Weights of a small transformer language model: width 384, 365M tokens.
Each number is 50 + 15 x the weight over the matrix's rms, rounded and kept within 0 to 99. Layers, rows and columns count from 0.

# layer 3 MLP down, 384x768, rms 0.0489, rows 319-352, columns 576-671
50 54 42 53 22 43 32 56 42 67 16 40 74 64 56 57 69 56 63 58 84 64 52 85 52 60 36 41 79 42 58 25 62 15 37 31 45 38 55 21 50 47 76 59 44 42 57 65 63 60 49 46 62 37 52 35 46 79 75 43 16 15 39 63 44 55 27 46 33 40 46 53 53 40 54 64 44 60 54 56 40 59 40 54 35 52 42 24 44 71 40 50 50 53 60 40
34 42 49 63 52 42 56 43 58 55 61 40 56 70 57 39 51 27 44 60 53 66 24 50 47 56 68 34 32 50 56 36 39 55 72 54 66 29 78 40 43 59 58 53 76 29 37 41 40 50 42 39 59 43 35 64 54 40 65 25 38 43 78 27 59 50 46 60 48 52 80 81 46 55 65 52 34 71 62 74 67 56 51 63 62 46 64 49 53 73 41 74 55 56 64 31
32 39 38 60 26 88 55 58 53 35 47 41 48 49 59 66 44 47 33 55 19 21 62 64 81 67 54 66 44 39 48 58 57 62 59 62 62 43 57 51 47 35 60 40 57 75 76 69 41 47 45 72 36 45 65 44 80 43 72 49 45 55 46 72 60 46 58 40 44 40 41 32 63 09 45 30 49 47 69 61 40 66 42 51 36 70 57 45 44 22 75 18 56 52 67 53
23 41 25 24 37 22 43 41 42 76 37 58 52 53 52 54 39 65 46 38 33 58 59 69 60 41 35 64 42 75 55 41 79 43 41 34 53 61 41 48 46 41 62 40 62 44 68 69 58 60 79 70 50 50 30 49 68 54 43 53 41 58 24 67 58 68 09 45 35 38 32 74 63 55 39 27 28 57 55 52 70 36 70 53 33 63 65 61 42 36 41 46 55 37 72 66
46 63 66 59 49 40 54 68 60 30 74 12 81 77 42 61 65 50 37 42 55 52 33 21 57 23 49 51 36 47 54 32 51 48 49 28 39 40 58 43 39 54 44 36 64 71 56 61 30 67 75 40 55 63 53 31 58 61 23 41 31 37 47 51 43 60 54 32 47 48 42 54 29 35 41 30 40 46 40 65 47 41 41 78 51 20 73 37 31 34 57 48 66 47 45 63
45 37 42 42 41 19 68 56 56 53 26 53 75 52 35 44 28 52 32 76 35 26 60 49 52 63 38 63 58 66 34 45 45 56 48 46 74 59 57 42 46 51 46 37 44 43 53 54 51 51 48 22 64 58 41 45 72 72 35 46 45 54 49 42 49 36 43 56 50 49 32 40 73 66 59 62 74 52 40 64 30 51 62 57 60 44 34 72 40 44 56 29 45 45 55 36
60 43 42 34 49 40 63 27 44 54 19 60 45 34 50 47 30 53 71 62 64 44 49 48 48 64 58 64 62 37 50 73 44 61 49 43 56 36 48 62 39 30 47 39 51 49 26 50 45 34 42 63 37 64 66 79 39 62 47 59 11 30 50 45 61 55 16 50 48 31 51 23 60 53 56 65 40 67 48 54 65 41 73 84 34 54 99 37 72 58 43 38 72 52 37 53
81 30 51 52 31 44 33 46 69 71 47 50 30 60 53 42 16 58 44 65 32 46 41 79 58 33 58 60 30 72 44 58 14 41 70 16 49 33 40 45 60 58 42 53 54 51 31 47 26 73 44 68 57 31 47 28 56 55 44 59 59 82 49 42 54 13 42 55 46 52 66 62 41 14 63 75 60 54 52 34 33 61 74 65 53 21 44 56 49 79 54 25 50 43 48 67
41 62 47 50 52 40 45 47 48 31 43 53 64 48 57 70 61 45 20 45 60 46 24 63 88 52 69 48 59 61 42 51 45 25 76 53 63 74 54 39 58 57 46 35 36 28 29 62 55 43 71 72 64 29 35 40 48 49 33 49 57 71 62 90 63 45 86 24 49 47 52 44 34 38 50 51 49 26 47 65 52 35 44 58 46 39 48 43 51 42 99 19 70 42 64 47
70 80 59 53 53 67 37 47 49 55 68 30 35 30 54 61 42 46 34 47 45 40 41 35 52 29 30 18 29 33 54 33 50 59 55 57 58 87 44 36 38 51 55 53 47 65 25 69 32 61 45 47 44 73 44 49 39 31 54 14 57 43 33 34 30 63 61 41 72 48 34 54 76 53 60 52 46 47 57 67 64 51 60 37 64 45 71 21 62 87 50 69 44 65 51 75
37 55 48 55 46 49 45 47 68 70 45 62 31 63 49 51 25 66 27 46 56 61 54 36 58 12 23 64 33 85 53 47 51 54 64 48 27 72 31 45 39 50 31 53 66 60 74 54 66 49 63 59 39 53 50 54 45 57 41 49 59 48 51 54 23 66 51 31 43 59 44 50 64 40 36 80 14 39 44 49 63 55 39 19 30 40 31 51 23 51 60 75 42 70 30 40
51 59 65 40 47 44 48 47 54 63 66 47 45 53 41 53 47 82 43 81 69 44 54 62 37 35 11 54 53 75 55 35 28 23 77 46 45 59 44 58 51 43 30 48 54 42 52 51 70 68 57 55 45 49 28 31 68 53 85 67 51 49 36 64 49 34 45 57 36 32 44 38 36 57 42 59 27 63 31 47 43 81 35 59 40 57 67 65 66 54 49 42 51 50 51 25
54 54 66 45 76 43 65 55 63 41 53 37 79 55 27 46 76 47 43 44 37 51 43 83 28 71 82 48 63 27 47 52 57 68 37 24 44 63 33 67 42 75 52 45 73 47 49 50 48 36 70 39 74 32 52 49 34 41 43 49 42 29 50 63 45 51 51 50 46 61 68 46 42 57 57 54 61 33 59 58 65 57 65 58 36 62 37 27 39 68 38 58 45 54 44 66
26 60 43 33 57 53 62 53 53 44 52 70 38 20 73 27 47 53 56 47 52 29 36 56 44 45 49 29 83 37 51 52 28 49 72 50 51 39 56 54 57 37 32 15 37 67 60 30 56 35 43 30 27 65 59 35 65 57 47 52 51 65 56 46 59 52 55 52 60 54 61 53 65 60 14 35 20 32 62 45 38 28 75 64 57 19 47 36 61 76 39 51 38 40 28 52
55 49 40 46 46 51 51 48 52 85 35 51 65 37 49 35 18 40 42 41 50 39 48 40 53 38 75 46 31 37 52 56 46 49 43 35 14 32 11 42 43 84 24 58 67 56 46 38 62 43 58 70 36 46 55 72 43 42 47 55 35 36 21 61 58 43 52 51 44 57 59 31 37 62 48 34 48 48 53 20 69 46 53 63 67 49 82 40 70 41 62 70 67 40 31 51
38 38 56 55 49 72 37 26 39 41 33 34 71 66 14 62 45 58 41 54 70 52 48 54 41 57 50 51 50 52 56 63 48 36 27 90 48 81 61 49 62 43 44 61 72 32 61 54 73 52 30 19 60 56 79 66 48 52 61 54 48 51 54 61 57 41 53 35 48 50 28 41 55 63 53 50 53 35 45 51 55 57 62 48 63 71 82 64 66 46 76 38 57 67 52 48
45 31 53 41 49 49 51 49 54 48 69 60 64 37 44 57 52 44 41 66 59 74 62 31 63 65 31 66 53 48 48 26 50 66 33 29 48 40 60 51 46 34 59 25 50 19 28 39 58 55 26 48 38 76 28 36 61 54 46 45 41 49 34 47 46 66 31 32 38 51 52 48 44 69 38 33 31 49 73 56 39 56 41 43 60 66 48 43 30 48 72 61 47 42 57 50
40 67 74 73 74 62 58 75 46 26 32 55 52 40 46 55 66 60 59 65 64 65 32 45 32 42 62 64 43 60 48 26 64 66 41 54 78 41 48 54 34 40 57 84 49 67 08 44 46 47 48 68 77 91 17 46 57 62 60 63 45 63 50 39 60 42 64 18 57 69 46 39 53 54 35 55 43 58 48 69 74 36 27 60 51 39 82 39 25 44 30 73 41 58 49 46
80 27 65 37 59 37 67 40 31 49 41 76 65 48 55 47 34 48 43 59 45 53 34 43 77 51 63 59 49 75 50 59 69 45 44 05 34 52 64 00 47 72 35 61 40 53 42 73 54 38 50 43 30 50 43 26 26 67 29 61 52 51 61 47 41 30 53 68 72 31 36 45 50 46 44 55 36 09 23 48 42 68 61 34 60 37 51 64 71 47 34 62 36 16 40 46
39 45 43 72 35 73 37 28 44 34 33 60 43 64 59 36 38 36 69 68 34 37 62 30 50 64 55 22 43 55 59 38 67 59 86 28 32 38 62 41 66 59 61 43 67 46 43 43 57 63 60 57 49 52 49 34 57 60 71 46 61 51 54 39 67 58 57 40 56 38 13 21 68 40 58 49 40 52 62 31 57 30 58 65 73 39 68 64 76 55 71 37 46 36 39 28
79 71 71 36 52 53 40 65 87 48 43 73 28 65 32 53 60 36 65 52 47 48 45 61 48 67 75 60 33 79 20 53 61 39 54 62 34 32 49 48 64 40 62 59 23 30 43 67 55 47 70 70 47 81 64 38 37 35 71 48 48 42 69 54 34 58 39 67 63 55 56 48 37 46 39 44 34 39 43 45 68 46 67 36 55 63 36 65 36 62 86 72 26 40 72 74
23 68 44 51 71 64 64 54 73 43 55 48 84 56 80 46 44 29 37 53 52 41 31 51 63 70 26 54 74 40 52 40 56 51 23 32 46 56 53 39 54 63 66 37 21 41 21 44 63 35 66 35 56 76 44 46 54 36 60 45 46 67 43 79 23 47 63 52 44 50 40 55 51 55 49 87 36 38 53 39 56 51 58 58 55 30 53 68 50 82 35 52 28 18 73 42
40 41 59 69 48 54 51 68 74 33 37 42 67 22 45 46 61 47 49 64 65 52 58 62 33 48 54 45 52 43 49 56 55 45 53 53 70 16 54 61 51 33 66 61 53 50 77 23 56 45 51 47 34 66 37 54 42 59 58 41 43 54 71 27 45 59 43 89 53 63 61 54 50 63 31 73 53 33 38 62 55 65 52 47 60 42 39 37 51 65 39 76 70 49 56 54
56 68 64 47 69 67 66 49 33 49 64 44 33 56 38 52 60 62 61 39 48 56 64 45 44 52 62 66 52 76 51 41 32 55 45 53 49 34 59 88 44 61 53 86 43 41 53 42 49 77 46 36 61 46 60 50 32 44 34 66 52 76 42 68 57 49 70 42 71 77 43 37 62 62 46 56 43 86 50 66 30 38 60 44 58 70 58 67 49 45 55 35 71 22 65 45
67 77 36 58 44 26 59 69 24 52 71 54 56 69 34 28 41 63 48 41 43 35 45 54 49 49 38 67 48 65 51 03 59 44 60 80 56 59 59 78 49 59 30 77 56 30 50 43 54 40 68 41 73 20 51 50 47 50 42 63 81 37 53 36 60 64 69 51 63 38 47 15 55 48 59 48 32 41 56 38 47 73 47 45 41 68 69 50 65 17 40 44 56 48 50 52
36 24 46 21 33 83 38 37 55 53 58 51 64 72 62 61 48 25 24 37 55 26 65 53 36 45 53 53 42 79 33 50 50 45 45 46 65 43 61 29 55 60 47 52 30 67 25 61 40 57 46 56 54 70 60 50 32 71 53 61 50 68 48 27 24 45 21 23 44 52 52 67 39 74 60 40 56 73 25 58 56 34 43 58 40 51 52 51 60 70 35 63 57 64 59 53
70 33 50 46 54 37 50 48 45 64 54 25 57 50 57 66 49 49 39 60 44 54 63 55 77 56 47 38 57 57 50 46 40 63 49 47 50 52 41 52 45 61 65 52 41 66 49 71 51 31 50 53 34 55 66 28 75 40 42 65 58 58 46 54 64 46 31 43 32 60 43 30 48 76 63 47 43 57 85 73 54 46 36 45 26 38 21 51 44 42 30 68 68 43 38 76
42 42 38 38 36 44 41 49 38 61 48 28 39 73 76 57 64 62 56 60 45 66 50 61 60 56 54 21 25 51 45 45 62 33 55 30 43 38 16 57 38 56 68 59 50 19 52 28 42 59 35 43 58 42 40 29 58 33 34 16 55 47 25 56 33 46 54 55 26 58 65 38 57 57 53 77 75 20 59 48 37 64 52 72 48 43 50 43 48 37 46 53 43 52 90 42
34 57 45 38 49 84 23 54 29 51 28 66 46 43 60 40 83 36 43 68 40 39 56 54 48 41 60 49 39 68 52 27 90 60 48 65 60 78 30 52 53 77 69 48 69 42 73 50 74 64 49 30 39 53 99 68 65 22 55 53 57 50 46 53 57 34 46 66 20 42 49 64 18 46 21 37 25 49 63 50 65 67 46 47 65 88 47 66 69 52 70 52 45 31 55 13
61 53 61 48 63 28 52 33 54 47 81 47 47 51 52 32 40 07 52 25 47 33 57 22 40 60 52 61 51 65 59 34 70 57 76 26 06 40 10 72 52 41 53 47 49 61 43 53 50 60 50 59 56 46 32 48 47 86 57 47 48 61 47 63 49 46 44 15 53 27 35 47 62 33 56 27 28 59 57 90 24 38 46 50 62 72 26 50 46 49 70 47 53 55 55 46
49 22 45 71 30 71 56 18 28 52 66 50 58 63 48 25 70 67 38 57 67 66 73 52 48 67 50 50 18 72 50 46 62 62 63 52 45 42 54 51 42 72 38 80 39 49 80 45 58 25 64 72 64 62 23 44 34 36 68 52 47 34 71 47 63 45 35 57 42 61 51 49 55 39 42 60 76 38 59 66 49 75 72 54 44 51 71 37 51 75 69 29 35 39 54 40
39 53 76 43 52 39 57 20 48 44 55 39 57 33 33 13 60 46 71 44 42 48 59 70 61 63 65 28 54 10 40 46 60 48 62 38 54 74 52 60 46 40 35 58 55 63 28 61 55 36 77 50 47 71 38 41 62 58 44 52 44 40 60 49 61 64 49 51 44 63 71 41 69 51 50 56 50 56 36 56 49 68 58 67 50 46 65 50 39 65 66 63 56 30 63 63
60 73 36 30 31 31 35 67 35 64 55 23 46 49 57 38 33 34 63 52 57 48 45 45 64 56 65 56 31 95 44 48 77 54 58 33 25 63 51 34 49 46 60 15 38 58 61 58 58 52 55 51 15 74 58 50 57 50 54 45 79 40 36 49 51 32 39 43 50 43 58 74 38 48 32 67 40 54 15 65 61 46 40 55 58 30 41 44 61 40 65 60 62 49 60 51
49 68 51 52 51 47 41 41 67 30 27 51 58 68 50 53 45 38 36 60 50 34 41 44 62 63 50 48 63 71 58 56 41 31 65 46 41 63 54 51 58 50 50 43 29 30 51 92 37 53 39 43 38 51 72 54 51 51 60 14 57 31 46 55 67 81 45 56 58 41 49 68 52 52 53 66 63 46 49 28 53 42 51 46 34 43 64 72 54 20 55 47 28 49 52 89